Weights of a small GPT-style language model, trained from scratch on English Wikipedia.
Size: width 192, 3 heads of 64.
Each number is 500 + 50 x the weight over its row's rms, rounded and kept within 0 to 999. Layers, rows and columns count from 0. Numbers have three digits each. The size before them is the row's rms in percent of the matrix's.

# layer 3 MLP down (transposed), 576x192, rms 0.117, rows 330-436, columns 64-127
101:545606481529493504560444488546518586572537481501613534437457567538462521492552482522511562502558645498528467474510549422523591453399510476549515462403481499609471483553510601389522440504491535
101:454395468529520561514529493420429554392545471462513496568485575448648594473552587592528526450480549494459467474516566404519525561492522497486490481533477494525489450494493399474438497524408441
094:559439482493524394505500521496483543532407521538575454485513450487584429506423479482422601451523541546524468558402458467534520467451552603524443570580478412458434487498438461585458520434507485
109:438524522550494471530515392543559590546598401494557517489434611497522470550495494447471489464511511602617501473427471528478532585451494528522609553549394461542574531523477519491573588437439442
141:441528448415563454498497518481535576583438466558528509488467512485525557528461468599485577443457407559368399474535429452517409486577531483452525456597534563526438551487458530537482460447465486
091:530566448483487535544515443420498539500430507504480498469398609461503498429496542531495482532474531547516496558478587594481551511515513553537491578470483413522440573538449524544528550445459535
103:435575567571560503546386473538473468517511494453560456490475473563515485540581419482573609466579574508393529442612466552645494572541401472469486467394571453456525576516452467486415508503514524
112:515410555558443509431508434549563523528555489373569501438527603516443507498513425528515495450459537556508498435486500480440505458518511608389392478562524599485439534552406587394462531564540454
090:513530583582512484569522559544483551536555460440462497576564512441466544498574430426473553475536503522441469539451454419447443508488551443522488529523444466597453430520493433384466479468575488
122:524475480549482592472431464497484446578450529477490500496392541514586548561539482519544532416586462436575508408585503592458510535545578582517481586429472536472487464501534481378534624570466475
106:520555560529513452443489443531498491495523452520531460520442456450539536548470511417461492507476490489607531557538475491582457559495542494474446496578448427490469520492465489528439478413466414
111:427481468533572483589508464526604509551585602485547463550447530501486494502503456517479514525589597440405510573541493518469487478446393486546487501434484501540475449481488480358501545544428506
097:475548470333496590462529534471601433356481475497501512459495553450551522526464412509516558495479531493485430513512500469472550601521490522528462565589443443584470493455492547444515525547557481
112:463486444426528487483505429446481413592495491544506422454490487486512402476503576567575518606569512493525503455548524425588503555484412493404435569551464460457487569388570533567485581542563512
101:512471538487495534451500434429447516490481542526542438486489484484563556493476459553434536500443528470501487530464524528508532496513449522482429576492416485544479571448432564495543668476525544
091:576554439422608505452502460517506496407519509503490576501522542534496559543504552496528543439428523490479485416426528484526493473545426496414510551585520491519534561492426418547538527503483552
095:506390536485536468545492481419474481526450510561495441426494496530487469526607486545518541489617480452370564485495506594600461562436567546544490553377463508492482541568534466505441566419436533
095:490465493532529367502517498468466522436492520592477593518532468572384495428421494439513452539506571552579468538548520469506511545494474580444482498529460444436520562490480499496466490517534495
106:433500506533490478413503562532596541552554542486439525458438513429416468513599429516520514555504516615511498456464468449582583580500505465459481530516493507641511582449407494523537409527524514
104:506553467522576567432550483495469526474549521466577522537426521492513519522538439531533565496493533395491550444526451555464511448478446585538527515481439525505535495386504416470554473536514478
091:472555471569561583552543516499515479493570543526530495487627460525541545450526475482475582525464450538531453428556510474432511496486406415469469455501557557541430490536503512476509443512566429
085:569564483484493547464422444525455471496513507485520477497425545500538451563535587520486506570576617444610490538430490527490485552492502514426461582516461428572500494474434464556556471526549497
125:538403584482450506487551413472473430496509473552593480568433503546592504568532479539498541555486441493547504372443498470505385491389465465519601455522481487494588528574570484575550494518497518
100:537492533491489559363488470502506553566407427495508554526484473480550484506522505544541476429570578473504537502501554556607467495468490530548551576525507457517557475492497527524439522457499537
101:496432529505423449532510545433485532549559423534478532550488462527557474470544482459633499496553436505571497459445464523537562426481473492521522452479497370475556580625566537525466440525422601
105:475515554444509453487595466455516504528528544523551485625504476427513537523477508487532538473497439461534516536495455549518467482540564489502536508580453504418434553413438477529485526433495451
104:524612420463439503460491558565541557514468426497521435516478518573592461530536625590521469514551483501623417497438561504534518530493445556516561474468523569515485451541462509534487425506503448
091:437430462515448562489568550547551436510514554507478505452414603470465569575526465495561513514494568521464493556530538577566476462511549455590472531481415453396546531484415519561556464529510424
097:530533480493518446554596391478481515440514508484515487511464548470552526441520523478458461512534617494570509552495457531482488488498459446472536498513440503509472501428491529539569521413451525
092:461502453462458489441528464527484567557430430464515568461493606488539559617544522437497568540504567494513538494521448499459398565527541479473494602534426459617435464396460564477438506534527475
093:578515442432513467548532439513464519479531505488528469545519504440521566429487540459528389518582573557507474524536475470520444487558450516534478584496550491483509578563457529511530524500467505
101:491600443626576369481435439576502508427477558557470446466546568426423590494559439551499560550483538446478507477499536485574520416474575531463497482442523505494445571440442561501580553563545383
105:481477484582510451619485524489428443538438450562494533533549502516453547491576474533459574616505513461526628550502496462463503482421637534554519432464454461516440407491471483503520446492501458
095:486456591496475507604478521531571538505467443533497521547463533447520585449495497456532467460537432493631498532553531480476540456521513517516546455498614509524452497491426476527517484506477427
103:505459473496465470478464480545571445510542443532523472545522562456451533533452470535549548441556386488417460430513525529514487452561507531408522505430457486514557518554478451504599593537391503
089:490501546454392512482545466541519471435401535468454490538505510575522469457507609505485397498542494494538454497498495586481447542504374508489496490478407505489481525480483462515584492426471556
103:551523494396489514494533440535521538460483510430433451540400447584479421446512487530488514552550546635560484524488508526476575504460446528464612432649528474455564522546511536622428475439527538
098:462457524512483480477536469504531479541564545519507490453475485564574474442565516514508482521506507443564470502470528478468437488540428558433468587526565532505557558457514493445502530610613443
103:510549529482515489432473517526479503429462531428510418509593440485506531520470536478484496517444465521573502503577513532422579524425462393468451420459494442466449419503503481446504473570441541
109:504561478370484545524436513450536406479397495541532514439490539505536523494458440449549500537511531480413517432512573480516547524497516517562480473409580399456428521499481445430422549513458543
100:452593462572510353472580440524500422523472628543532567481506464542471482529491583457452518435567502491514492582491474421456468437435399543540576411518488516464463448496502455495541491565553470
120:557516399485440492452467599560428483537460405544554450469520441565529477521521497482388505453525488530517585581504559506441457499529445546494460502624478558497474526568465510589530433501410535
094:474408530528529463536380437487616561505471515557455445566555543504486555458536465453462506532436536531454449493586590502496598538458533469470412554530524486472506472531428542404440517505486523
112:542490550560530537481534513511438567477547474474568483440518530473525576550458492487470438532463558422487556415465582472475473500510516527485378505453565571595496477547497538450481487517514455
106:440475573599443513491507432566547430510529530556480548444475535410561529506495472545508509571475502490568554470490397515500528436609451517568491519570425453395456612550506440442499508533460373
102:437509513472500454440486436489495487451465528486531460455477513492461504522562512464485592433475491516519542547503518513518539492549455494538457540485492433540496517451569502566514465532508572
106:462478484479510490478546404443524451671433581466523381478546506489571562482540612496536490437609457466482513474440625524512539484519528522505475535527517438484503542425521472490510495433479434
100:503530554448363426539444504547472458500474447413420413622552565576395574459487533446496486563511546464458530479545491479532445513545591466511495471472492481590440516497545558457481520467520454
123:512511492526523475482535433504480465560424493493606450488421545507579522546542505442440496537467545448525501540489518446457584428502534515522462517589440453425557419467484527591588456493387541
099:592617425543549574451550554504395448502456435538543395524576432471517577587447495467490495515472456510591469469546418535475514494472500502538510495452440415516502523555513499506504494484577541
104:595506470444527429441503417399505540531433450507510432533469571509551548567518609541526434513519488496563439493490535464624530413454471556508497539468458503509579502467566566546532578504504494
104:453472469519489469472475540427558474528485484512429502500378517544500521446546569417547524500481421506501506462533551525447499483549482535531481659441462518458497473413405463532442415524528513
113:460454530564530457521493477508502568447502597548436462471534418489623497547388513518388552489527508580450449431534573447369552438458566513460495415540457445527494450470384432543523496530445547
096:499529500428538478484550498449431447433517431453508498545481559570550496566464481544592491542561505553559586494504467504515600500523423500473539487548451481460500549488500551615472575451442498
094:523517451443508492526531490496492481457510450469523573569496530490519494515501551428537474552512580527647463423525524441513503541481475477522479571462533444489505527568432510482510518525490488
111:540544480413609437413545473524478501523519456452522504497473463532483482550518467565516517451484495516469543415456450476506469480422394481574430454569503494453561487568444454491436559508490405
090:540516476529559470531419562480473491531539527424500511473477479448495531481538444503499522449577490577557542495523469539486516493437476500492468446510512371460511561537516643472530507507477453
091:467458411486506532626503533484494548480591515512478435492534500462451516490549511498585533547451560490532512494498532492476555593490533440417408531499593532453464467439474465510593528445504450
103:436530432483559472622567493466468499556533673462501483530524495417512462492471573538520544527517563536524450503510511551460451533517517545501479474452433475520512450542458526498492533441572620
110:448567500541541567575525518528584539525541573505527565535464549446557492531497483517476488434505567526485535468566483530438489486565509516557496518451494525460481514532517457412545471502433499
108:450456434521618408419573538538568501449509484522500491470385539445481491523459429447458541524407536488518549439500531514429501535551600649502489490541572499439503503438499512563467528550491505
101:547490442553471530474425560511561435527479485464557511450511505531552489497500516463502500498506516526555517435600464488498503523551545456525499567474472454511424561523462537480589407542489445
107:509519525488432439566449478509467457481416533459526447492495462582545413519528485516465545556535465497501475545467459477468504630517440463435588543566416593509547510400498498599542542479505553
096:446483449462498511527551469445589519525463537520536547447410490593536439459530435511471530483484596421670504490430491505414493539376493508407518522511474519470534475438567517492557484561502520
107:528508484512473471493503479558459431492514459423519587486400592530477514506557568612526498398479405440422542518437414508483496444555547437506562512449488502465461523543513412457537516489495523
099:480559445450468518481555530511551476575471538430543410463471522502426587497413498467461503534535585463415468496433465481479515513572541507486526568519465484584513495590457476545463601579501456
092:526484639484475528511492438472517563480521504495514464502488437558470485562519485512462523517364563560450449450511513553464487463445424598483497517543385511522567529600486450483534481487466561
093:499510614515595512437609521575424630463550484501481457471425455490527556525480528504441536539427511492486466424486479492531497449555521501436511459567500464475499504449530575547464521460481514
099:446406598494544516504443522652455495451504569479465558555452574449554436485489497491513470527417507533554507506464439485482520563463541507513449563569491396453497473485410536487496522464518518
092:483551442531526495514543443492455558468572588473495492478573480518441517414518501496459481514506428463489498492445481513495464529536509488512578461529651522495469534442436437519481376467428520
100:416532526444547468507473451463442510532601577478473495446460588498518571545671469523499413553490608525506444473472551600435563523546481515526510510396465485508504506460465442585475511507549488
112:548512511521455357577610445495567535424531482586469523477445421541452474446520513499576520480526434501420480495487464501507396477447431527464553488596547415530507470601567502530411460546501501
089:543478542521434538554470494444475437449523450516523486597471549489558532510514605448511500556504604475595467503572520544497508568476456554479432579506486508603516574511455562494562520476512472
097:498517486494545482469502509473462391510487469565541471532505564465555556512466536512385620493524480454477437628448473537487531565470491514499459521509521481515534500414383475560494569484491487
101:542501450479531435512523539420428515485522548561451492538516450459474524643440474524511498449474544476443512476515429473570499491605556545507471525499573426548517498446511483555413531577455466
087:484473482560456481518454498493531475487407506475430495561447498552543581477510556484495453542547448492514434488550506472481521525426472510565462492547555481433520484506499468462503519499450559
098:510529544461624537403530553564527494408470524442555531495457448539521465511464436402456599472461514589485423527511383445436499492486400484414412479504502501523557418470457499522513493478568541
092:557404541546486490508593522476482551585368493434501576486450477444545345538536481408411484562497514484483423509401424562465417561557550497470538522505565550541535406410516482483486504487503501
136:451526530554441540500579528519522480415486451539589485498466539473422580503493515535454541460349508513448545402479576546514451468537533573534496491480478491514516543523429520462554429464499423
093:510485502494459516594468488475466506503428536503529417508482442596559475476507519521511496536526539495592466493574545487596568542494422427504433531554483557528438495516551468529535589525456586
103:455489471440564458510500492515454526527561476471513497534500576418490460497430492430616443551494565436454472413545506462482557487518527512494483515403553450603487543519465478531529431565535529
101:491522561537586518451514389425512490421380547559562590558495485509482444494497508528461459557480681514481488456543505511474488516435426604568512569551386424574550502473538556509464398553563487
117:503480459507477496506471519520543443430416593512533484447493524512493508541506521575538563470463520553379615510543472536479492483599520570528478599530555510525478535553415491549498522483471524
106:528462476394493487417510506627583461521505481464510417552444414538512530473515482565466557576541495416555492520555503517619541523456438502513517558503477468491567569451473465506430587467480467
094:462572479495521455505496478498488495530457478526487499547543554562518438550477486570526611533442578525488428447491486528482464508533525485545523528447411555508542434602485466470597503610447603
083:550556456461544485482489485525548530460514459450467573500523627490491511493465575429416496477551601454597470512532564536424508473513446507557493567550491539613451474484511555537423458502486413
104:508529509487483508573423440615480491523525450504531543520475415452461510406532575519530496436514531501495534479615494591561415433537531562517488437499533462454546393590449468392511451553498447
092:502596487411541488429489469481505489503447520480549500490453471547514491514576388504569503564470516484445534439461632588511510511507467588458427519478460501451494598441590460520486415485430515
101:437480498429491500513473511531561565495413495448569497539412458519495417474491470491475467552415516553510440510545423479536370492534468410499486443466529502521498483562533459570436563429497564
100:510471506522463570523484548466564533527523472540528557463563465517504455514602474430494476540492473538588523449511432506564463495509546485492385476521469443582520501462466533495455449490494489
107:431505556494504476639426488453516474515412589466484463451496492520508487471551553435601544469485478504574505542570547520451470505530466586560491437470543478461554510555550450502527529528567500
109:516405529578535523418618508594557603515527493511527558489469538442577483488547583500503547491537486421445582458538491513528498459488460481534387543525514562416562555448508515476593522523539454
087:512493439411476517510597388537581533514459432419456463469454514606487422621471564550510551519543630461548511501526451547423455547463471569496417654534407474585530545486524502537514535500504466
098:612575572562509559476559480481587535529519532447597555563521549488530531548530530470514511447486646546499515571513513446436532536503509474581567518522471465444414417564457464494507427505436536
105:563471433519434473483414520531497513447525468574518490454492548515536593546525437587530551546519433463360501492494562435468453510510483584596421459529455494527530489540524452487463404601426472
089:484504564479440421588515470489549556452446493501418499599603519539511391542504523568510412545536422540516474518524414460538453470432437504440530486473519474577608433506476575560430484511559497
094:386457429509482483554491510460485541485508596463432540538503495466648460484595440503580517611504459573455491476501515518558489476465526479457475443434346416489473486484446601478508533513530430
098:462518545549496438514572461545531374565497475593475523402444539542570488487505524543572555503542463454425467428455484479466523446430420580485594537542476553488474495545420401485499553514463458
089:491477539456610510550470544484524440538485470474393498523459467490471510457491593505524562544600463502510444560540557441483472517422423513505435477574440554529447425540571475437447385485482491
083:506563541462522436562584415525487624501501448431482489471508517456547558575544555511452472564528648470541502537483576546508519505496504419541529519519471486588513515571494463386487479382464478
106:482488482566463536543491565457458442447465519527573455455444602515525513488550375499525586533528536508513450507438549450419544335501511473512544489451486479570583522489498533519516462514509467
091:536529527498464565513578463496488571497518533394513514530495483478562513487525429528476530452469578530589473473431448504567456452632430463483472572423549481625516490488492421508475444522520541
104:622537547523421481607529455421503569546498425550524456453476570562511469453537500395468518501521478548595387541384619578508474503454558428494471534474396513563569475477566551499499449460507543
099:517536527500517465545561494445397481517514501530537544604525530502437460545506491524500551418518383397465477475490467550521595493519437508531524547489525555547518426594605463444450490429443472
094:514474477515476544488530608480475511571537550614507564435478515505563572611560470407485533439456471420475547480542509569521478533467558482490434476457453480404485542370497519525546508477484466
104:532577527460477435471486497506544463545490501481478408518519488532558443510433577348478576438528575535480416446507425510526456492510503464443505544548482562530491541446508490511508460458526559
092:485482518472508526524457468439447426546450474424486517556535485506525481505654577547520437498531439471470458530501522564535520492381458556516556503562495678526532495515522552441527536464480552
# layer 3 MLP up, 576x192, rms 0.117, rows 331-437, columns 64-127
105:556474422620443504492467551466620529461516465580440504513581487504474524484561462506487505502446472516419546496526546550446473583526460496436567554560431362464538544493559550470573380551471483
097:552444493643482469508558517600547479403466549491485518494592505533476532462497489563504499531528618474447498582464535376454450609447526486524530479520526523466518495521462462477507401530505482
106:519497492603481456443524549554575475467472541639435496407481480549500467608473524511506482499507459445515617531503485490495400505522425475452454396517586488503512498472501491532516502443447391
110:434504513457473539577537548485472549437440406605488488539492515541614450484485464599428496533454460563399501592487507441547419564521436499479497462539464537570456564472510497545548495501432451
098:480626548512520494554516477473488504531479411484561487479557510509412498491551552526456478543531561463488553524568525527592399472516420476617545624527552385569435585428469498458480525462548531
101:491542539550460525550480448501476506492436529542552475463444477540465490512593498480534553478602455558470506488485446464598442562564437431497470502486539490479537475517564434451382455410418549
102:503379468592480561456432488437488539452521548452507487548446460606464520390450526526387449593409522466487509515441623533510497525519520593538437485493532467475491566542487445479508424518502439
093:445463445536478455534420483469387487512440415536482423432432481492553498464504527510472470531526485488472524488523511592611499548552496537488434514508547449505436496421450530552516485499434446
101:530465503513475451457559515492462407506455465552480468445566506511489469479510505540557573546525426407500521545316443488523429565462537481559491577492467526564511527435435509449470545456547502
101:449470506512486408550479514613559380468453517569553454468555509552388470455502443509505547528455456527534487508509544494568478513465506507551504446558480451535434533471531556453622471454491442
100:523491556444424474533490452566432496382502475563528403478500464616530487485475574558537529513422488468558556562477493391605499535537539478555530466500500525499502496562472534533545487481511447
108:457492469558481418623480473487519516549478569587496458549586466508493518457458556507508453530451541523474530564443566410558478490492542509542459489491382559516541479460484496490555487470491474
108:407542491487407529482460528587511473485471447524483517482469487503542551402562502602483464551412483524402598541510608478515458539478377435501567442499548508432474498516449582479489466507427453
099:482505539512473447627464461490555564440464461528425543509537413488479447416458503533530436612542495499515598577487543485508437441483465464527580447485456491409439513571524483476546408460442488
101:479625552497398475608404555512475535439444525494473474485523430581460436427462516574547437566468516546450520540496532494547469482404480431520489435482489481464442517461496584435484429529478457
099:508488491509458555406521480467490429501429535570493538534516527558519526505558551552499500491454377474443511518442572533504399619603445521571516522537477413426508461497435469585558556462497452
099:502507475556534520478477439519458527503487451493548483615521444531471478476428435587470507565506595603453530507509451508491453495455529422566585504608547483458525481447475537477555522489463405
102:466498465586520528477462486515548456536467484472525419483469539512513475475616413565543522483423497539468536503488518473625462489421501508486378499577502469510504475523435532512592522535513393
102:438510483539494453488457484619611515429485383546460503610529562427573472524496513529481488538535435447448531503468523538446429541539432561470480537502446494495527515561470464481491505510483506
096:446464532517460466520450472503556444514433458510453461496442555458600483515461542496534507543603542497520541484521540539554388508492502514591536507479465369350500449477517529472562466531431459
096:519600494534494449508515605522484532514452578493462506492404480526471511476490505482512542464469498550346625557451561380495490552494496439616483442485513519429511528494551521452549374458515513
104:465573471576456536536432522531502441509517418482486450502553590535576506580462525597523563508548492460495535529468506487430442521467589457526431539506506441499381487510483521464459562496428446
101:410556489517463395498490482535535524471484471575519537525477469464461483499551459599495454485540533558559568529422494478484419509559525577566450564427463372525480475464502523454440458505421491
098:494546459555492554470450481526526477466535488544510440488514500487436446557561503513482579508464472503543498578440576490397462544527506507551427557529486445507404403391456539409499503598400481
103:509545632501482531489535458466618448484497492588462487520413520478491525537518603527458481523451448493523505491511486578425471588608460511474496489458520539532433524489451478457446484486483440
104:464532435503451519451473530585526495465495495516474434488504499470618524479531513483533469507482487547454571557514517434534493608517454477436542536626484472536469553510511535538428479521519492
097:537557452499490416454416486494462498529451509546627418433528554602446503488468469494423453553470493541521546572353518520485495497492525469535515514535497478516435450625523537489535538545476498
101:516448492565457456479523449486483428448510499524519471528528514604433424531588493556502415546506431579514525606450468548511495465473505564523448408473505449436531456585500491505542560403438496
100:566554512521501443514488527505495467459424486558548461507453514480475466488572528567492486512465505553410625601463513515547391485541518535659470551499502422442432502465500523394508436533477461
102:523560487475503493434487527518429504478486513521455490529532625508551570407458478525521559605524507538441505514483533439490465495531428474529476449448410492492447516575546571513539554404451440
100:530496569513472439434519401489516449564425468603451460385518566488596467430561493524357584555517456458463490482416483597495429549565498507534513495501479486481389491449494466469513485499497476
104:511463498587462571515456448474457489497495420517487467484479450554469584506555582523495539543449469482474516546463528512559507475503492627533462532645529430506495504506496506551429535579456483
092:546553421512498551383503462472482540447478625500555467498505479495551501467539555519428461498499483465370534529450567515510488525545511540509464497560443501456508505426555575464473518524427468
098:531465441543427500437510493497539449546460431610500422519533433522577498547518521507381435492428346507503550472490548501456500595476536457569512515461528523492478570523543444428515499514486493
086:466535472544508541435514487617582527541549559562500445433425486519504589571468481511462637459451491544452530517508497492370521505464531513461479489532463563491505528441437532442560564558541470
101:452588525538442458505606519476440392498447491537445481492574502523546502494461500527561467576485471384498491509524558519523413558523475520528428498448521428438412451456443499356508527468437459
104:526512385497551515413488456526528509506465495514485508509425529540440516544507514564561493457439552643440498444479463478535510580476489562482552448529508493527515439454465570459426468541508475
096:432553471512387425583540504495581420520445434520418519523462575574492431564480449561449505535493533538482585645406519524583441503486464584453506444486465527460519586491488498561531362465436529
106:473536455519533558515524512497538501431415467562539514506453490463471492527445555542489485514443526573506569548448547474565493480531540490518403474562509483489382451510466462469405445499322565
100:502596555507415519520487458571499490456501429591447506446507473525486495496581448539524440537635451445588531559492552423504504595413493447532482554573457448513550416402552533417550439484490404
113:562475548576475589517493462566441438482547508589508472494477477518598540451437434601498545577519620532543550576487515431569479561430540488540332467538470485475490521495457459581489421392456507
102:497535512549418564516542450465469418467468538568487475434426434451446507406531473531397412497444569491477552486523495555570517478460488516511485583539464521511557445550495496496446532414543419
093:561523461529458473502415525477484432515496410514494488468504460447546487559496500510497567552402494384501460479528585514497487517504424524500352491482473508473515527466540482476482476436474518
099:441530529506461453487514591501546497477540482602534526417529461568466479517528459526441455531461529500599594541512547491436353540470457534492521477549531475574433512519417547474479546443400414
098:506506409550438506511519479520574440448462567575463491533534445572519425479526572520416501571382462469485532502438531574494410611529487452465470563590358400477513507476483551492522467482511472
103:521513522591496517568511471520542477469478492495445473540403397507466478469521525593435478541441556591494508471478485554495434467502433500463541481547528447385518527490463465585421442399508462
101:500427502586479448584505482520532467434459497477495464542545474560463408498570543554412610482556606489495517465432538538466482605530481536479528476586477526505568474514473459481522485464549427
109:482539518518398477488573473521617548520433551548549494461452433472527522502493488550544538500521509612501601707479476518494473467425544467422506508570533573517450455483519558521450490454474516
101:517413563508476400627446432545553565476419456530536434406536456539460508531521532484464514493467487577533481494542539493535512490523515541465483505521473447445508569550485541532565579502452515
109:409519552557357450563501503437494508424492469525510497533535532577452469472509479526526476579580462517527531508484523478509470545491489417530479503487452561337478519619531526518554516400545469
100:554528467504536492514440553483448456528434516582508455498450455608441490511524450545493549513410405578471509514426532510491524482478535524469503497545490427504452399512482535543447416514424406
109:526642557478482514541503517518505541519462493546446445452548476571540461495500523562545530552454544573519546443464485437469502555410509435491520420549451473497512493514498474531383477527461435
103:477622510527437403483499528422458478436445492525456447533568530546610422559446437530540446548481510473478520614478567545572438470411474493482423485474376481409479516526558578465498442456462432
095:466615510514474506480458504493527485471438521553504466540427501433505446542491488515441454540474589629519566484422472455595382580491375484539492467470500449460475548550449515470425449502411432
109:541456508529477540435489472567507482529506531552480426462506529441466534476565468528522517531444535571534518508411465495532485574475532418535500440567512526484447476524494521566487435451575453
102:568490486455501407452486433440445427488487488498533484528563471555504499424523435589446583539542529569510529518523494532479488544494492423424508516501445503475528527545488624507510521454453469
099:501568505535505469472472405526543484478495482593460483579574530631466439566470420544446538559606513600530518567523506454489380490431412536505516452510457502501484479533471469485527516479460534
101:469564573522456512429433541545442466490422475532447497530474526491432466506529419570424502521499503490536623620451511437580471532450420535491437457609456495408417592442584570493511460551510427
097:475397486533455460526459413510528467543405561513443454564529532547539508474497505584464578493503492430576500495400510550524443591469432591488475568490536425500575417499493410409629462518449408
100:468419451542553479445545471514528446476555502507449508581497508511519439564439461543517524569483553496504565514482524489511481568518526517488492468604451511442542557473488455399514520491473365
101:553513422559485500510521477578518536521473482502505478482577498528479536480483519510468444523519552564566504568499506462466450564529486516498512438519544482455437520522488541529570539451383491
108:520512516500498426492386491516502514522464546563417402480423362507514430532531449560517507521545450559417560564476510504485491535462487541524458457533471504381474483489481474464514464530518388
095:492438533501556496499465513532458488417535581538528509589436420439484522502514444612464548515480517556471543544520472507641569593397504490553473514479395440465508442502383481459459511538471458
102:515586482579471470550536451551510506474462463421591499492528497576490471445506582541424456614483488461483524519523534445563515477541466565481492440619519501383586595553492505469468473488513551
095:500552445557479401515473423477576481569425454545530467465484436485531568486457484547518481524517582556503533598411498491556464519531539472584548486513367440586563462522594533498445523478514424
095:551472429490480458437590495461536441535437458570490510569473508600498508518639476481451557507478493445454479496517618575563522543499485525510459517478473450451530436521464521519582549464405500
094:428482502579488564516454429595573483524471452509614577500397548567542433505535428553516535506546562549481515535443443550448526491529446494503462573550509492527493478575543485523491454441472545
095:497537492590456441512508474533503438518510522638509544576457493489420461569460465528505475484570528527461641516455491463673506502450430480562526409526532543443546543496538533484427537579471464
094:539466450558460536468563480508470500460455519490553525532499447552581540439516385544492522433541598435492546540451541408590487523466472490575377532453542546421591412438554480425510526507458417
103:447495576517459548507418440509608537411509444510411509489485534472445488490589504496518450493474429589473577512467553454448453507597419514506474501582458534478453517546495501444465502533542462
109:524546488539442463495487442605503481354479530526471465536506520505579484540577517548426589481558483470548489551439578462495497462532432500496510472579549530468516505453522533493579426513483454
101:511501541526453482534529510480553530522482489462430539528495578511400531457457482502466529481490367562493574508494462451514501568436489499533600462495435462475438572472490488463565391455530433
090:508579492507378408546479454607540561396526529519419481531495503496401482469498536551563548574492433486514596668488509426547476496412484434550506433480483427455553442524494581407487518503549449
104:528610435540430561521478515561529470445486593515462390544534501551457513415522570532480448547469527537520522650481534478496471588564527471467528478543554524481428428537522489572477482521536389
092:547441475502391574477567521556526494440523498474543497467455495476493574465485498518502477514490473489478568482482488548452428510498502501489453552507431559529574527442543611463519541528489527
101:465445548494494515494474546605495407369458467524467487459528567484430475480526509532489570508439442480485521562396488551486508575423455505469396475488529497515470488533543586457449524437502488
094:555531504564508578535438517583504517521452518520437504522429532492465538536482600595474569548527548517528515518485471493587536494424510507454357402452497443414459482521475559490510446551512418
106:439509436517469547389551539532468532377440480490582393490470524577453486441498527538475518571389486498483558520516576493502456494520444568553482491532398511580448517491486533454516451441435486
101:490541578580441365485378533484546416553423526534540438475489477578486426497527556563541491523595558526524530489493489490489538505487517582559455485468475499385491486521517550532517445472475447
112:404471455480479496504524525599536501494527609533509495475438549530443442511545464502561521588483533478402573573479516559504399604511447466513507502508455491461521536576451487473407423488415496
099:454458458492516401554472474463490563440472503494463469484446474473487436541476481576575495525479536630536540448482499377468455478505507609532517448563452495520536507493526496474457476507552408
101:555418427501489469554433589553454445414477602572527450491467464549490572504486535570511497549524446456519533545479579417554511523458531482551480539466507422549510484473452580535354511395511526
104:505420441512521498501441398560467478470487504548523459441419445528450447568584549606444623542610530546525501593377549463525499521480542532533560515538457419489526474496487540567457507493407480
098:554466403558387483566418526518532546450473481519375459483476499563517464479570521579523431554440428544482535533486584497556506533516502475465450482561437471451455507582598500497529477497512503
092:453570519522464524533469501474564480495477459550481519507518379529478466565507489504526456531355432593500515467511560480507519512493445457597546492498446494440463548589531503564500522521472482
109:460546464607442577545450599601471459554404494552516480490508481570483454502597505527442516481450483497569504566493532512521434569572467460516495443480495485460430484482553441473545491471508469
096:489518481441471502564486518567527519513459485512509535414540504513529531615511446507478577529493426481544530554543615444450501470428517570630507504531472464511380398533515521435407557504493484
097:618584351524422441470484567495511484512464513517527437577452489518465455425462525488417535554498523532551507502494519484548494450601392503577540523605493442510541606485496507535544484399501480
103:548499557525452491545443404535519574507512488530495455536497477499563535433506561513471552597563420554601498521515454539530465449507567450546330508483496418493510473486596502543504454466489510
099:486458472476407489543456479537588421431467594478564489511546437534483534551525556517508481579477560516493567555493533560504444563548475531464450470515510533531581432520467501522477470529421548
108:440474521530482508446558523540531498491581386506511478588540465499609445526635521547412490543457516495493559497457493473487497551479497529463434518597470518460408473547488441443460492530500440
099:461493578527524476553474502585492492427480520478495518588479505644511507491564595531512424604404463458418506526475599498542527513438372466559531489482482553418399527530523538467594458461472521
105:491556535556423459605438469525560487484482457569572512473553559536570400480550439596520518500547555589478551434476573397479426590547508556634541450529452469476508454497465554425487421486455471
097:567518463572411476450549491430439506499489519505546506529422515532431496462517443557518428550488479498572527474514532468559431569459346501578416441546411537461482534521556549490509418467487418
090:530543486500476569620447494564559452422556488544541487465501520470483463567461520550493478448452571446447590525531539538427448483536538551440472524529507517487442512485394589455516486610558439
096:534557476477439533595512508612522500420466565475460450547502590499520514433523452502452539507534495454501531576529531432485402578533517502516430427489384535510464477458448490420550454508508440
095:526554490452407492523456457524518485449481481567493478470531519571422454504370465544532470529468384515506567537437494448527506583454439499513533550507473340458513459477492554473467503549484480
098:433490507474427454444515458487571517544447494536475428474368419561404547469468526515522545432494524526479594546537493549514487492471552548565571527509485551497489504450451544531488515459446475
092:426492415512486470453439530495508474418471402486512514514470515541583495400426477544452528541457460527419511589438469500528530585466493483486501430496470578410586640494582449538526493483433533
102:386495562581391492576566493490558502496537523647542482515448448555565509458505458553505504561451538545530565497453469428486498436448495504488557533497404477565493434540535514528564429457538498
093:431459557504422509504435598528562522429474435530410518423593568499411451520482506537491430529460472462450518568456569569470474611478541538502542484544455545447447511512493535449529474503505467
102:482478531606495458515406480557598496467522477573494378491500493495528543502475565529479616569535488592496563606439603495440489551436560417527500431553452491405427469495424493481555392531504421
100:510467553605521490572477476476495419478493504494436471583542554552492469470514449534427591560401469472392554516433507442549486515492472484466494467546396542466563525426425568511490428462486436
093:460507578500422507497506331518571475567448586486523486579444318468533538534514600513463503575551601516515512498489492510577475514466500492534438502540473409473509469450564508569437509384471483
104:497490585524440515505510467589510428522405568542565437492400480424474469462576508523514509472546579485564560569481495515560456496474427475424395512482492432429499542483478582478434512510523537
097:539462520563456595489491497588555507462485480557519573481456485455536534490483454527445630484444537548485540524420517428457404546553520598540512513507454471498457544470441500493538384421442479
099:468445474544496492488552464443495491444429358567565392496530417582512455559470484517483551502522521418508503458431510538476460477486513552486428630485526485490481511428477466458541451452482487